Each number is 128 + 24 x the weight over the matrix's rms, rounded and kept within 0 to 255. Layers, rows and columns count from 0. Numbers have three digits each.

# layer 5 MLP up, 768x192, rms 0.0464, rows 723-767, columns 96-191
120150095139128163104123102147076115161131116129143143126103103140144118173113110126151141137175093135098141160102157156132145109127153141120102156122158140136113140133133085090085142140145155112086091131138155096142154127141096110124095147082124138116121135129099114116165151135155153127
108179113136103118098121101140119096119130111167089116106084162121127107134155141179114136143170131122148103094116143150110110171137087143138120112134152139111117125140162151130072113111100104133132129061168095183157134136158133128082115102103151174155073150101159109125140089130113138134
117139101121126141149125110124097143102127151142095097104148178154143144102153112192121144111172156110148088134119114151118130160169088110122139150127120130089117156186124129120086077137087173141100109126126139125094146121127121152124129129103164122146151143164117155179128138156116106145
149099140120141145099164135137105142147171091158137160111128133137118127102165118157148154139127115120136108124102124119099128139144122161127175133151093115121135117113129090121142139147149135153121137091143126093111154141106120146120085109094123135112133090118155165108150129106155122135
112147146096084105144139130152128137113099092117108174095110131140143102102146129120157164137100118151109118143142150139092143157118095081132125114095150151109153156117112088095112144113097099111143108164096115129111155151114107173136133166124147124150180150153143132110115155128180074144
159149141127131108118106114120116113117157123128164129113140163144180118141122083172119091095170111111117147119122105121108092124106125180122130155148142120139102111156107123121153140118103114144083131134125149136131141167150151119144140182158146127079128139085082188119146131129126103085
108157137125112085123097138086101090124162160162098166107113134115141066119136112146081111108159158155117164164090167142109087155157092147097157125085153137097107144137127153171153134128143145121092146110179111108131109158110119141094170154128140181109109144076135131118114094181135098089
111106192115135122142124111090130126127171173138089134141115089116141116122112136134149077117182146139123129116084099121115101124072135124097140157110099137109104123158111162144155080115115121121108119091116130155111124172154153133135148131132134145093122105136150112167101099185142123145
102148164178126109143130133119112072090098109097151154158165147131124130128116121124094072160105128142095162139091165133112117104124065123139129104154128149144140124158149152161147125153158135134099106149125119146105125120160144124068106170122144130136129116142122136139096087132142133109
144175097151121164165135141171105107127124136108165133099150168116167146146116152100147112135117130102141155146119169119104140123127085128111120130126144142134115115176130134141097122132110119121064130097148166117118156127120109168144085146116143120107105108150148128127126123152122119132
144145099131107162161106128110093137152110134113123114093091139112106137181120133128146166149093172144109137106130187138147135149130094126108111099115074105138149134093125056115130122089142127075152180114136168186143151128100121157092180136124104103149158097129132138150112130138117152100
131132133113119140101176109150119146137125093122103135124095099139157129136135128141131164153130164116078080119092116155112127097111129116104128118128144147118118129194159115158168136142109124125115136126101143124170159095089147100114127167110115145126148141093123132148131134108112152148
148135108095137150140146135154124126131135129099140133095138114134143127102115118113158118089158145128121137118154126152093152156135116120096102169132134128139135128134154083098158094093154132134130122146162124088119147147153119145129137148136146136077116136130170099143105169150118124109
138122131116144135163153109157099080122128153109157114142079124163139116149122125163123142086123153153125179159102137166080136095103094105085110157156169183128148109121121113154122095141100118117146144117096156105097138145129144114112143117111184122120128125147081168155131148153136105138
172143142144084119126104154123112116153108135162141125161126147157152118129092089178102151142146152166109157092147148152114113171126108136097196086149114115153131121101148138120139144125102114095128120138130129133125102166145122140155112161112146088117144162156123184129148169140159177103
121120125156109095098130119157094111129105158172130130158122143145143117135171115166136077144172135128137135124137111102157148132140116138115129109127130123102090171123126108122110089125119162125118130093111143119151102125149108160096166110151176128144101109125152159135132164111132169131
112138136135153108124136140088135130140132112179164137130123100110166137123093150142112143124144171094130108115106143132088130110157138111137154135120141126129150120116142119097163084109128141114129118105116135110149164107095195107132109123120101146091162074088135162114131091102123132143
122159163123079125115154136142138102135181131135079167114115140159130089116093123131121076116176176104092153144140123113100139139120135150114121163101130127150105132127133106136157102104125127150117121127170119126125143136150147103115115140085124138149131164114146123148109135166103112129
175135105135057129108119146119120126095157169161126140153157122164131108120089146166110093149134203135087111086110126153138111104138120168146126123123145089124144164139133134119114081145081138072129163141143125103202135097097105149075133158129159149117124154133156118105142136125136155104
110128169138127111103140116137135086171114140164091139140128088104129095137118144108150140173095086124153137124118163175110138140144160113152113132126121165164165117167120098103100112134107120107151145121150143161158156159145132137094192102163139116129121067099103130172104136106092164120
119105101122092119099115111108131108146146160120126116093161136136115099134163124144107140143118167184146147161115129178139123126107108104136146113123111121119172097110137136125085162134102106111138076118142146156124109124161109105102163141156112142124127157096170113134151122126201144128
145167145161129090164173159146141139142156115130124111124115130123089130157099125141135150121130133142089094130121157157096065100135160146139115114111085131137141154121136122104119115167123155118124147127141181115176168102162118138095091097121119152122180128136139117131127144119122159141
100146156088091134160136137130129103139150125109121122110137179154128110139157106152134086115130146170134156129120153165118109144071118120090128113146122145104138080101180128103096131125124137143138135121147158135163163160099082175175117128126185158117119167169156134109100142111124149129
154139167111109130144092079147107087105112114159109128167083171110122105125142132111114139132095146187118139110130157139115105128128144121120146143132113160133122101132122080095133135107154145092140137087177097129093184151161120104111157155106140103139155062130151132114129081129128120146
169099121089111121115145097155110137128131116108099162123145170100104083133135047159096143157139076121104159104129162130100098100103120119147110103129130136134101100106165122146101095144122127138089133145133159149120165145145131182136119148063167161088127136125151168113117143156113123072
169162186135108079097150152107101139123117106146086180122125178136120134153081090106169092139103138139138146102127120135144110101163154116095101106101094140151122127163149106111107110146102111101083144126101119146120138121126133137073103131123105145085130118148127108146123095144144141139
099166125141165099105139114136097131139138139177160094155129117126123127117098136166136152135115143139113125133119168144141081129153126182132119114128109137090093127130122094131152103109111131175141115145125175175099123140149106128147090149143152109127183125091169123139121157153139145094
108150115158102092152167157160096108114129113185130154126133159160140048145093097130091102123122130136183150114103115138142148154145098116157140107138128119151141150162107134098121124143137166090127112145143117145154113130084115124144162099145147144149188136099166153119160115100136114075
103144150145117072108153112150092138156146132091114145108130124115125140159096128151088100157162192097139117117082089127070120126130104141087106124113165145113093117136131068112135120149124142146124199122168158102157135164108116153102160161116120153110120143126123124137115117136103150146
110135122167123140124089106101098102127164114149157137124114139102193102101166102165112119144122119160107124150148125109170141131154104151138156123130144085142115128127083164090110120136124155103111122121124148128149097156153104142107116131108152126121149129087097169149125175122132102076
100134116127142139118107083083119107163116152129127138111128141117166118121113104155107140154120165156126108138153112130079082160141134139131173122101138124111114119118140106135138106143143164133118103082128146156151155135154124176117149129126169090118131149092108156135145145167113136098
165146141142128119085142164148068087113128117123132130130080141132151139119111164121147133153140151123117144097148121112134137163089141116085144132111109130122148147146126075116107116163137144128139093148086152116151185149139151104128098117103131124106164124150164121121121140143160130148
154140149103111092105106108126156119095129107162132087153122109170129124140112155152111139141140135142103149131115136146093139132097122123128156126082133135181138087119135096115087085149150123115136121141112150123156119114112169159110072124148123096131167125082150128132103111132161121115
160166184101121095141130125128081160097122076162113131105091190159150156155133128104102106085129142132130159144134146158104192125152136170117138092105160117155089153147117143131131145120138153133112132096094127142156119118177110140147121121113190123140127122086129176150118161108132137140
124122128144129107122141125101153138106179147151149135111136134135120119123116098139146103100109125106137162094082157157092117124095108140106151085123148128169128122096108098069087143126095132122143152140156114136127167126148171107087137135099113129089149118100119160100119142143093083150
099155142118125156117149124129148093148103121141137161077118159155142084084174091162103148127087139120123170139072106151094153166139145116134093167097127124115116135111118090114090156134125175085092110133138090126103150144148096164152113089126159104158146124139099115144081113133111128118
120090139098114119098130142146092139141126142109151116096080114131135142136137132108108103126191158112112119099148166155140139105078128121102081093153154142096116084141155151122117127068097145159151149120181145109130134113167157135132115132121113160164125090135151103161114169141145130102
168203111147093168145099091163084141146089137150125103109113106139134104127142122105125132113139131109153182101151130138079116160089126088101119184059137151125153095112111105076130142114134109091094136122150122138110113132084149103142145137135142126087120126158114157158184146112115076104
162140169149118112127131138121096156083128102206105131109100123143131087090109127101132104153121129145153167123113134131153133152106144124165118163091105176150121126137105118066131110145152114118106100126118110166142108170100137103139082143117107120108142099142110129145137093152092088113
130112103100060123138124104084138126133127093133144142099164121149113110150150121132071132115138141124123189107114109142149133091041118114124186120115086127152157111142087112154093145120122107128114156149165111118170112144108171115150122171150139160131109153063170121132096159122177089090
143100127134075153123127121165096127138088092148148156096087109149117114163131126130118134167144193164134118106064083149112126155129116121104133131128122154147158110113116108119167169092138109126136155106145180110145124132188142162141152086103138099098121086121156141148120110101125102126
129157133091065072125181096095087126088132142148115135141121095145151123128147118133108096110170162135111132107129110142091107133158102126152122149133143128128126140134161106124123103110113119078150130109116107151114165096123092093117125122079144112174139120168147176140148143136093127107
141152123149087095164139101113112129155104123163128183133155150116096142103095133081109124105111150124121144123132161138094136159112115160118109109126128138152136123128123119116097116172141109133119112105135145157143158139106172153123125092138098128155114139142138103135166150132107123114
123150127138122121122127132077103125117201140106159127135162169104114143150106110114148133079147162116133112149122155145123121141107115128103130124130112135136147145136141084124098107075085158101101126114147117113102110123151144142121150172131102082148128148103119131131136134142169147131
103159121101131116111144128097133139130098122116157100165111145151154132113110134153125140144148093148122113147147155152089122132116128108166113096145095148170153131138105099141087114054111108117134093121121155110156142131133124135102103166137117124162123143160144118112103169189136136159
# layer 5 MLP down (transposed), 768x192, rms 0.0266, rows 723-767, columns 96-191
092082136109134148147129127129150136163154089110118141134156142102131134107130121126109173111095131117152116078124136156128105147137118107146146132146095135105155098148111117099091107119128131173167143133107172168128090110168116142142169077179162133121156112083152148134135142117112154169
152152113104130130119166097141133109120118123151125108119131142107157061100108148117150154103087100158120163135141116186077131116164152123138125166090133126134071094102106129146148111075149089145169181095126130145161139118077144158146101152088156152136091144167130139127121134100101115125
120135159146157154156130148137120122112131151077164107142114106149098106146108120108155155124102119099106113120086122142134096131090150117106075109119099151148122130113135158137138109115136108121149158174117150139141120115134149088087162125139143133120125123133132112102101157108114132105
124159129147139161078140136141120128158123124159124130126143144145137095125094090104134148109100136117130111132136095108156161152115116127104127133129146119155143114115111132162135174120100060125092098156117121131127112115166136094138130102122118118123132127124102138118132102159086108115
127114121143117125150112130125132161156172150111112107143117124160118089137132118161118133122112164146152154132127145121156111099113111141132125122084105093142138136172116126168120117156116110184130180108160138142181132132156139123136118103164107085109087170140123091137129141116130141107
112119172136131109159147075121171135109113113161109183125155106148152128147130100105120140145145146133114117083151108132150102112167128193124138129132105128144114157096098123133140107127178122100100070196158127155101110138167067126133149095142115149144085126132167061123128119147095127129
171130145102136134112149148063151131077117116141136115096121140188109134141145155099127122136108142223081113125122142081109132091151169133177108136175147099168138174110112159161187113175159134115150078153160078145122172127133050110125146124126077142114155141141097131239105117113116099169
147125113180122150106146116109120111112127138109136159119086128171158095147112123089110106171087158142097136071097114113149148119125101123131098094122103159072177143122147110153109127087114095108126116148137146101184146099141150121151159160160164138120121108093156128176092132142108142121
141147131147123099133121144106160104146110123135121156144146125177107082095125106119131131128169088120099137132104130142135096110136123110157126127138142172120135130148096155134118113123108116132147139140154099109153115104112167145145098138155156176074126128107129134142141130095140147115
109138135146118115149137096102128135143098089082127129136154134150122137135105122150140127141123146119107093150163084138083085131113184099142114170139164084105116180112123115123116149110135142116168143165155112130141117120122092114117113117094118157084130129160102135174120143142114109124
138114109119141147085119128084075100123177155107121152118141129154113151114137114119138113092103152122157122080143112124125113068110108157156140137129148094108116123077064139154129132185128098175130118118166129139129113154129131120111104097138102091134144133134101156115170159113152135136
158104127161077144155134141112152129102095145093141160140164175146122140115122162157141137140103122142072101137129122109118127159142109142098121136126093078124151092104097138131108114119156065140095143113146073139088140127109130181137164117136126117093144151150145106126142147100156134068
110113106105152108141107137107144122121139138092119105146110137172102150168114123148092111135083147102129154117110126126166138122124151107134122105134094162131120135117116159170137116130109135166116123093106121151137132156119113134125137128113125152118111108111160156157158120141131146157
144091132131125091118167121122143115119149145130114095152129144095145141092133105131124124123120106119109131132123104131116147060123142126123119113100116108102105099133124091105151146132136145126190103094174104103083127161157132131154128147165118137117108141130162121135165115123088118115
147149107133137119115113109142128111128152122137134079153119105145177132133138119109144138120148115174092139118107151116140137152163140135129134128110170137133113152103144130127139120178094122134109077139109134122137143159127113116142137130155138142141099126134098123090089107163106119157
074128120148123159188078182130138132167124127138118144088118131114137132129139146134141146151148108141108157138131151128127095176084156141131137139085110167136177115145128111087174117103094145114141150158106124138163148145140137125119120116137151144104160147137140089112119088091151084116
167119092153112114083100119143144151138157144089114135164159158183095104116121094143176145159121151129114147124104151122114119148144168108160113123161162108124138138137135128128108109124112121151138140147114126116137101126167109182135148135161140143104156175133112141109128166102154084133
134084119100160123146118141122166111126120107153103147131080150150114138142119123113095109147080140136131151164119124111121122113141133115135154126090169203208151101095166128067138140146154116134171120098148160157162123155116132103111115129114173125143125121139120085172124143084124151151
107152101151124116165115184105120147150126139126122147139129116163152095119097138129174117169117139142145114134155116131154148123098082127153083131131131145138105113140122143155102120129092141138087132111074105163086111110139126172094126146103109150164087125137113116108119140122081131100
159084156144163182126110101155115131103122124070145125144114127101117147177161083133118110154136117156096122132122133109134103131131137128134107130119167137180120134117117123120168108167099121141119118159179146186116136091127136100149184151089113112110141112085128017072134123134115112116
158131142140123170126099169143134153110088138128124105140131134148084158138114126140150106111116090126119145154139134132093140125129158145137155126150138114117112105126157094132112151144150129145153148146136103104169177096105141139102097169116144142128169093153148147137116119115116080119
121128136147122122160095117143137124113102131102148121120121117173206118107148098134116132106101100114158131133149172125122126104112114092131116139106121109163138075119145088104108140105142113131140131116137110091083094130129167121162097113125132165150155142123084141101134161117127124121
065133149127091095110089140074154138151150090102162179114127122121107147129087126118127184126112134118159106153135148157128145131139108134130105163073069150169172103119132094119133102098135142098135157151124137156164111171139113110084141127095065166165157105171173126073142094123118091144
159114119177126152100147108190137136120081179130087128135144111078152118132122145119117148139112135124098167178167100130131099121134148151095114100099132125128106098091126086134136153136141140125175138134129168105146111103135135122128155142105103121100117151126114067061138157152062115139
164150083131126109130150103111141153127127187110109114148119128171131152102118098101176167150113121138119143108115143122111152155142133110123102139141117084057150118103142043097100151133158119130124149096152118168180147149146120139133128151111129098167094068150165161148120121119132098113
141132126144079099119124176136122127079136083085149099099168166158111076123095101126120112154119126108158128079134129154141130133092104089111125125139177140149129129087124149157115103110110128122107127158072129105120130135107133088184108153116168157124142182160118165105099143106116103130
076110124098131123125118116140140150120104111113104186081116142202142078108161098167146202132064109109133124118164116153118108110121147157128117153164136130148107130098100130114161139146128136149113132122122119147147145143148093124117114104148151166136112116128120156073113153117096111135
094171112139153134159135127114130131076151137123102152146111104133146125159102148093141155120139165109167139141154132141138133142066119185110114147129137137105116163112160121113117145093136137100072081116122120131159132135103126131122112122084075129127120123125147166137175153128118146137
132167100126071076161159089116127166090108092135120160108134138092125133175125108079093157162105145082099122129139085102141129109145126138197113112080141169127105150090086080100101135142134157182103122154135152157131122084160109223126141131114131127088093176128176080170121142137109109147
078118119129129160115146130168188135111074134140159138125153120131091136145127157120132144116117120143146109105145097103173122118127159158139128136106135131157137112154110134152110107135117128145112098152080130085132162127123090114147121119131093104136161134100115140161107134130148120101
128117152121129101151118140139126162151127194126147119154160186149126134112128152097145134107134101105127166124127119121154166151113133111130094124112139130154139117164101135107119146121170140137121110123161133121145142152166101121087124126140141146128112117149125106181116086106140119129
117122128134164106136093120142161110136147173121133095121155133114118097142142077142132121115098121164128141117098150094150142092157115128161103124107174076134129115149123153109147124104110119124119177123138122117118107119133133086133163108160089149162097156130110087133122172126088108155
046106157143095124111173165104120111130136090134086118156138120153143128109132103116140087121133114151128083122090114083148116143180131123130135157147154097114137181134151119136146129097167153142117120125109126090109128107075148108175177113084152144107097159136131127121148133127140149165
111112142097109165139130139105143144158173095108132106129120104131083155128131099137126121125106095153131100091084127150124120112110113176132156122117094172130148093103140150138103154110116107153133106108153140141116123115155189088149093117123083145107148097125118148183098118159150149142
133143116121135119120136151118165132147133124106118126135116141131115117141141154094137141128157157120173124170120091118114146137139108118137091157085149115087124149121160140130160097128154128138098105143148144094129125116133118103105122112135157136169140117150160083041107111118147160165
155103080123146113121117162134127118123141148119134142127145128135149153087136132129114170128127097152129144115157110113151149133106159120153130115121142145167152160146129160146121156118082144146156155115103100101135130121162138085077107175143113113152122138128125171165108183099147123120
120122175138138110122084086096133115168120113139111107145170154142097091139164114124131171180105075121114123141096132121114129107134121143110132110095111167119158113140143115109131115200112109114119111147115128119111096206118131126113104095133097079092169165130140132121134055136161062103
124146166149069139125156085075116120140122088133135159078145124149114101138116136087135137098085124142121140101117118096143083116125122135170143137130111096119138098154126146135092105115126117103112072125140140117145096160140137138138157144085177150132132112172134187110087142142106144112
100110164111145136081082172149141137164095112129147137153123170138132121168089118158105161115076140135165145125118104115091121097124089138125133107158172121142150094183155134120159129134121109132173112152117111148124120145122129129157117125129165154103114137088099133084112077116137150120
104083113143151140111149084172097118118125118075123127135128116184128168109115128106126108136100144135131096113144110153109149107118138224133145138111162127111108102161161120116086129161136126143105145123183107157126145166171110129116164100172135154095114117140157126147131089149105132122
105128135153137130129159132111134101136079129166138125141123139102177136113120148137178160166096113139092115120120181165108181140158135089132119136084100161076117065119130079112162119189159105128096144119129124109144148142085133167152110144181142131111135111125146140130134112110149111124
089142094164125156118144126085075166114122136149125130116102115152134130122105064110120170119123126130123154106160131116139109111090123145128146142097108117088113098116116123167131123116173144095134138118162137126129116146137113134116100139108169072145072152160143176160134155105154112148
138134121099128170077162165126154158093141117129135145137144118114138126145116144143147155085163119126155117145128118123131118147117132097121143143127102126105114152119136125172175176116148107130152158135064098142100085116135135125154119120135118133096109109106128143126092142110090103158
121152126122107138081124119126138130136126117133079136148112103065093136161175147106115174138103141167094144200159114152102130154127135141117098108175109141108126139132118172177116139130157139116121110133117116121112122131097081160128165111136108118110113120124120117132084129128115137155
105119128113124135133147095116134141132129120126111168097181119127090125127077123114196144138091131139100117103117150161093136099155098133108113127120144138107114146121118118079154129159132109133148120105088124147133134136130133135162125156098144123146114105142122120153170103109121131112